Part of a small language model's weights.
Training: 304M tokens, 9275 steps.
Each number is 128 + 24 x the weight over its row's rms, rounded and kept within 0 to 255. Layers, rows and columns count from 0. The size above them is the row's rms in percent of the matrix's.

# layer 3 MLP up, 1024x256, rms 0.104, rows 439-485, columns 0-31
size [107  92 102  97 105  98 105 101  98 100 103  98  98 110 109  92  99 101 108  98  84 101 101 107  93  92 106  99 109 100 108  95 101  95  99 101  98 104  98 100 102  89  97  95 105 105 107]
[[154 166 138  91 117 147 128  84 127 119 183 123 134 164 133 140 121 120 150 116 119 137  90 124 125  99 153 136 116 134 110 106]
 [129 115 174 167 157 152  94 117 155 109 149 158 112 147 113  99 140 170 154 168 141 108 120 143 124 105 121 145 192 116 155 112]
 [120  83 106 122 146 109  94 126 118 118 161 148  89 137 129 130 164 129 157 115  78 142 136 118 187 135 119 130 123 134 111 123]
 [116 134 121 189 107 115 128 136 167 119 152 150 134 130 163 103 127  99 103 113  68 123 169 134  85 138 114 129 121 125 155 108]
 [106 154  86 109 108  99  95 109 102 120 128 181 170 135 178  97 113 191 135 125  80 122 100 173 125 132 140 151  95 150 131 127]
 [115 137 127 149 104 131 133 132 137 129 116  78 185 151 123 142 150 177  95 171 149 133 150 157 142 159 126 120 176 153 139 130]
 [ 50 156 180 106 128  95  90 105 139 122 139 129  79 118 144 130 143 109 144 127 103 145  96 151 134 135 124 147 113 124 156 129]
 [131 155 166 116 108 113 153 105 136  72 109 126  99 117 124  90 107  71 133 100 138 130 132 138 141 113 159 129 166 120 155 122]
 [124 123 144 170 124 143 132 175  98 100 143 105 131 134 127  86 131 178 138 118  82 135 136 113 164 179  94 136 142 103 137 131]
 [ 85 149  61 122 130 132 113 133 193 122 142 126 108 133 128 131 152 102 131 204 128 113  87  92 136 142 110 104  95 148 119 170]
 [152 115 138 157  78 133 127 127  99 161 148 150 138 145 129 139 114 130 167 115 133 126 105 127 153  87 132 107 120  97 132 119]
 [128 117 149 129 114 172 128 146 103  86 122 139 136 143 140 101 101 175 106 131 124 167  70  98 181 146 108 130  90 112 157 127]
 [ 92 150 146 117 119 120 128 114 137 107 162  94 113 102 168 132 162 114 115 185 183 128 129 169  93 165 172 132 131 161 130 184]
 [117 148 120 101 145 123 120 138 134 148 122  93 142 125 166 160 155 147 124 114 138 156 149 137  81 158 132 142 143 121 154 153]
 [110 136 156 153 166 180 113 165 104 137 115 141 120 163  94 131 144 124 153 117  94 137 160 136 159 182 101 129 146 135 170 147]
 [135 102  89 113 108 141 150  79 129 121 122 110 109 183 115 175 123 127  97 163 138 155 104 118 134 103 180 138 129 139 137 147]
 [117 122 132 153 120 115 136 162 138 127  91 125 127 155 162 122 107 126 131 110 118 140 152 110 140 144 112 139 121 120 115 118]
 [115 169 167 139 107 120  76 122 127 115 107 149 127 102 100 112 119 174 138 129  85 135 148 137 158 134 102 149 147 125 150 138]
 [167 128 101 160  98 147 117 141 107 161 154  95 133 132  99 109 126 163 100 115 146 143  88 144 129  73 152 130 157 139 124 148]
 [120 138 125 165 111 150 124 149 102 129 133 126 147 120 144 140 124 127 146 145 102 132 137 124 115 134 130 127 131 121 158 132]
 [130 108 144 156  76 136 116 137 179 141 126 154  73  76 150 106 118 112 124 132 141 127 130 136 106 174 148 171 150 145 119 129]
 [138 106  95 134 122 111 123 106 160 116 101 149 139 128 130 105 122 145 132 109 122 144 172 154 133 138  96 182 117 142 154  88]
 [162 156 104 108 146 188 140 155 111 151 127 113 111 160 157 121 105 103 122 157  56 143 145 108  99 115 136 121 101 110 100 146]
 [120 120 125 129 139 140  88 129 130 134 129 109 157 119 110 109 112 134 152 148 144 129 105 145 153 113  95  74 141 105 126 153]
 [136 114 104 125 113 106 123  73 140 143  72 151 144  98 110  97  87 108 122 111 160 142 145 137 149 117 140 111 122 143 152 131]
 [ 89 105  98 134 108 139 117 105 134 106 128  60 121 128 155 140 125 172 131 157 134 121  97 147 104 160 113 138 123 105 129 106]
 [132 143 152 133 166 120 138 149 136 115 151 125 121  83 127 141 125 133 110 143 151 133 138 140 123 123 127 172  84 128 163 161]
 [124 103 144 122 111 113 151 122 126 136 112 132 135 134 152 116 164 126  94 138 144 154 127 201 114 125 133 116 139 134 145 128]
 [116 125 111 135 118 111 111 102 150 104 174 118 128 158 128 102 163 148 141 165  91 141 170  84 131 112 128 155  74 124 134 113]
 [ 67 204 102 108 138 128 148 114 129 100 152 187 104 100 157 162  53 114 156 104 145 135 144 115 185 136 143 103 134 129 149 171]
 [152  99 182 104 130 111 107 140 142 121 117 174 134  66 152 101 180 113 116 139 160 142 105 130  95 136  89 109 128 165 169 115]
 [ 97 109 114 130 140 115 115  86 181 149 111 146 174 140 119 112  92 114 158 101 141 110 131 142 118 162 107 132 111 140 155 132]
 [140 108  99 112 136 174 115 104 136 109 153 158 102 127 151 144 118 150 138 126 147 122 146 132  94 104 126 123  85 100 123 125]
 [115 128 140 146 132 140  97 108 154 150 148 108 154 113 104 105 102 132 149 101 149 128 133 164 114 127  98 102 114 122 123 126]
 [134 191 195 113 148 114 109 114 171 130 162  80  84 144 196 146 135 173 106 107 118 113 141 101 127 132 104 137 103 122 118 137]
 [132 157 149 117 103 131 148 114 106  89 146 113 100 132  96  91 151 118 146 129 163 127 108 140 119 155 134 126 116 115 138 142]
 [132 111 133 136 129 145 125 127  96 180 143 110 129 111 161 108 133 136 138 107 161 105 147 115 124 166 163 161 106  91 132 181]
 [ 90 167 108 146 131 115 135 125  97  86 139 137 115 113 121 157 140 122 133 119 123 129 132 104 119  81 162 125 153 112 135 137]
 [177 129 108 145 144  94 108 143 161 174 128 141 153 153 115  74 203 103  91 118 138 131 125 119 135 106  86 136 142 117 121  73]
 [ 97 150 143 121 149 122  95  88  89  69 124 162 110 126 129 129 164  93 113 129 138 125 158  71 118  98 139 109 133 143 162 133]
 [ 86 146 143 126 104  97  88 155 135 129 124 120 120 150 140 165 152 122 122 127 144 151 131 167 156 113 103 109 132 113 114 155]
 [142 139 156  94 128 130 114  72 106  92 117 142  83 149 127  96 102 153 128 164 121 162 113 114 157  91 149 143 111 134 107 153]
 [124 156 123 141  66 122 101 121 143 157 142 109  97 130 124 158 143 108 113 164 136 103 154 126 157 139 140 114 107 136 109 127]
 [124 141 113 118 138 131 102 132 129 108 155 106 145 103 175 113 154 132 173 147 114 138 177 128 112  54 164 158 125 111 110 152]
 [144 149 151 128 131 138 125 123 103 145 129  66 146 131 137  97 113 151 132 169 140 139 145 103 165 173 139 167 140 100  99 118]
 [151 139 112 130 139 132 115 129 102 161 149 103 136 122  92 116 132  98 135 118 110 149 153 144 139 122 107 142 129 115 130  95]
 [142 128 156 130 130 129 142 149 125 141 165  99  89 138 125 173 150 115 146 132 156 123 127 141 148 168  99 143 138 137  91 132]]
# layer 3 MLP down (transposed), 1024x256, rms 0.101, rows 439-484, columns 0-31
size [108 101  99 104 100  99 101 100 100  98  95  96  98 104 103 109  97  98 105 100  90 101  95  98  98  92 107  97 102  99  99  93  99  96  98 102 102 100 100  99 103  98  95  98 100 100]
[[158 154 101 130 139 180 147 130 122 105 149 161 133 101 138 116 134 160 111 142 154 128 137  83 133 108  97 127 143  99 106 157]
 [124 120 144 107  88 135 140 119 133 160  52 115 110  99 152 152  94 170 171 133 110 128 119 139 138  94 125 171 121 124  90 127]
 [157 158 167 158 140 152 131 148 119 111 141 132 113 112 125 119  71 105 132 149 149 108 103 140 144 135 151 126 102 130 118 158]
 [ 84 122 100 144 135 115 118 104 161 128 149 114 128 129 162 141 108 123 115 136 104 123  90 127 114 124 119 115 158 134 124 122]
 [104 111  98 110 144  74 129 102 119 102 145 118 134  94 115 128 115 162 133 141 131  94 143 195 161 119 148  95 134 119 140 108]
 [126 140 118 149 122 109 114 118 120 122 145 117 138 151 171 122 102 130 111 131  80 115 179 132 130 129 133 171 166  99 104 129]
 [116 128 103 108 135 120 142 108 175 141 159 146 124 125 105 124 126 187 121  99  88  98 121 115 168 120 158 121  92 138 118  68]
 [137 104  84 161 122 139  84 164 160 141 123 125 111 163 128  73 123 123 155 100 170 147 127 107  93 122 150 115 107 136 114 155]
 [147  95 148 103 142 147 112 129 106 121 148 173 142 123 119 149 121 143 145 110 146  94  56 110 188 129 167 137 104 110 119 133]
 [130 124 111 135 116 151 157 131 153 156 158 104 131 151  96 109 103 147 115 147 109 148 105 120 137 134 178 144 144 165 118 141]
 [104 126 156 127  90 152 135 108 147 121 130 130 117 108 177 127  93  97 168 127 130 130 157 112 145 134 111  88 135  99 129 123]
 [116  90 114 157 122 105 121  84 147 135 138 119 127 162 116 105 143  84 128 150 159 163 129  89 128 136 132 135 126  88 123 166]
 [160 122 124 133 130 162 121 119 103 124 186 114 132 150 155 127  67 118  94 162 160 149 133 137 160 116 123 106 121 144 130 145]
 [166 161 128  90 156 128 142 150 116 105 159 112 139 124 117 128  74 170 151  92 151 116 160 165 167 166 129 116 154 104 109  81]
 [ 99 108 193 138 168  93 130 133 117 100 106  85 124 117 103 179 114 107 143 115 173 107 143 120 161 114 108 150 112  76 139  83]
 [139 130 125 152 151  80 124 149  96 116 105 143  99 117 124 128 127 104 147 149 138  63 178 113 141 108 217 119 148 135 154 139]
 [133 110 123 122 115 135 150 126  77 128 112 116  73 108 142 141 133 115 153 108 107 154 142 145 146 142 132 184 123 100  78 123]
 [175 120 144 108 129 160 120 147 106 151  88 175 163 109 127 163 143 156 115  86 112 126 149 119 119  79 105 105 106 148 144 150]
 [148 136 121 139 143  81 124 173 159 114 118 146 158 115 118 123 172 141  87 142 117 154 152 163 102 165 138 126 115 139 105 107]
 [110 138 111 131 133 140 101 126 132  98 123 145 115 135 132 134 168 140 157 131 127 127 120 102 145 125 147  87 120  83 121 108]
 [ 95 161 150 161 160 146  99 115  95 123 133 132 110  89 152 183 163 154 101  88 117 120 133 107 150 105  96  97 107 148 144 149]
 [104  94 110 124 139  94 106 122 152 105 149 105 139 132 149 138 111 115 117 132 166 146 100  86 107 122 139 118 151 103 153 119]
 [159 150 112 147 160 167 134 114  99 151  83 120 130  98 121 148 158 119 141  88 125 103 115 119 129 121  97  80 171 134 115 130]
 [117 133 114 102 106 112 118 148 186 117 139 139 160 109 100 115 131 139 145 155 120 135 105 134  72 128  83  83 152 190 135 167]
 [119 130  99  65 120 165 115 106 123 124 139  89 123 114 106 146 110  67 148 101 124 117 109  99  74 112 150 132 122 121 162 111]
 [141 130 137 131  71 133 147 131 181 133 127 104 120  67 127 176 136 130 114 127 113 117 144 121 115 131 153 121 156 138 117 150]
 [100 154 111 140 169 130 135 143 138  98 154 143 154 148 107 133 116 127 121 114 144 158  95 126 108 124 155 103  88 168 127 132]
 [142 114 132 137 150 118 171 101 109 139  60  88 125 152 157 130 133 116 172  91 146 112 111 146 106 149 159 135 134 136 103 140]
 [107 164 154 103 140 134 119 121 116 117 137  95 171 151 120 126 144 109 155 111 105 118 166  99 147 124 139 120 106 133 129 158]
 [136 101 152 139 101  92 165 114 119  98 167 116 138  76 150 122 132 131 109 160 100  89 164 144 168 130 146 130 136  93 104 159]
 [162 124  78 139 135 156 165 152 108 142 170 102 118 154  95 124  93 151 156 160 138 153  86 122 155 119 133 122 117 158 121 126]
 [143 177 153 110 122 112 130 111  98 108 151  97 126 161 183 145 132 114 102 146 138  91 170 156  99  96 174 151 139 104  68 109]
 [147 139 141 154  83 130 135  88 120 111 134 114 177  90 145 148 120 112 143 150  89 133 101 111 164 154 131 126 132 137 118 106]
 [140 101  86 145 121 165 112 156 125  68 102 123 120  92  85 137 133 137 168 143 100 136 110 136 130 119 134 110 104 132 140 182]
 [105 109 138 108 136 139 149 121 167 159 115 127 114 138 153 146 116  99 120 156 141 121 160  99 128 151 152 118 149 107 126  96]
 [115 128 141  97 131 137 131 113 119 129 140 114 146 153 167 106  96 105 137 131 125 137 105 101  70 105  85 131 121 171 102 141]
 [163 138 175 142 165 105 125 152 117 155 126  95 125 167 144 119 109 142  99 126 113  99 113 137 100 144 117 134 127 118 119 122]
 [131 113 128 142 175 134 129 168 134 170 133 172 118 142 130 123 117  79 129  89 114 131 111 142 129 112 160 147 134 168 134 110]
 [164 159 150 113 115 132  92 122 146 168 201 145 132 148 129 123 154 104 108 117 110 180 144 136 114 136 129  97 138 153 105 120]
 [115 103 128 173 171 125 154 144 111  59 100 165 100 145 126 102 119 115 125  83 113 129 126 134  82 124 149  79 143 147 111 151]
 [106  95 104 110 111  81 128 101 136  97 149  61 132 142 109 104 158  95 140 133  99 157 144 137 100 127 109 105 146 108 174 119]
 [112 137 114 131 135 104 143 112 111 162 129 142 106  66 149 164 213 110 124 159 142  90 133 129 129 117 149 109 110 101 117 146]
 [117  69 124 118 132 133 105 129  88 118 122 140 112 110 132 146  98 112 128 132 103 169 154 160 101  99 146 139 136 102 121 122]
 [168 125 124 154 131 101 106  85 133 169 135  77  83 111 117 136  65 143 134 113 147 117 169 119 104 141 115  95 129 153 178 120]
 [ 95 105 140 135 145  92  90 168 144 129 154 144 147 134 144 149 147 124 142 125  95 120 118 136 148 153 131 119 103 145 151 121]
 [145 167 102 107 139 111 115 148 113 151 160 164 140 154  77 107 125 164 133 136  85 108 112 113 186 136  92 158 132 112  89 126]]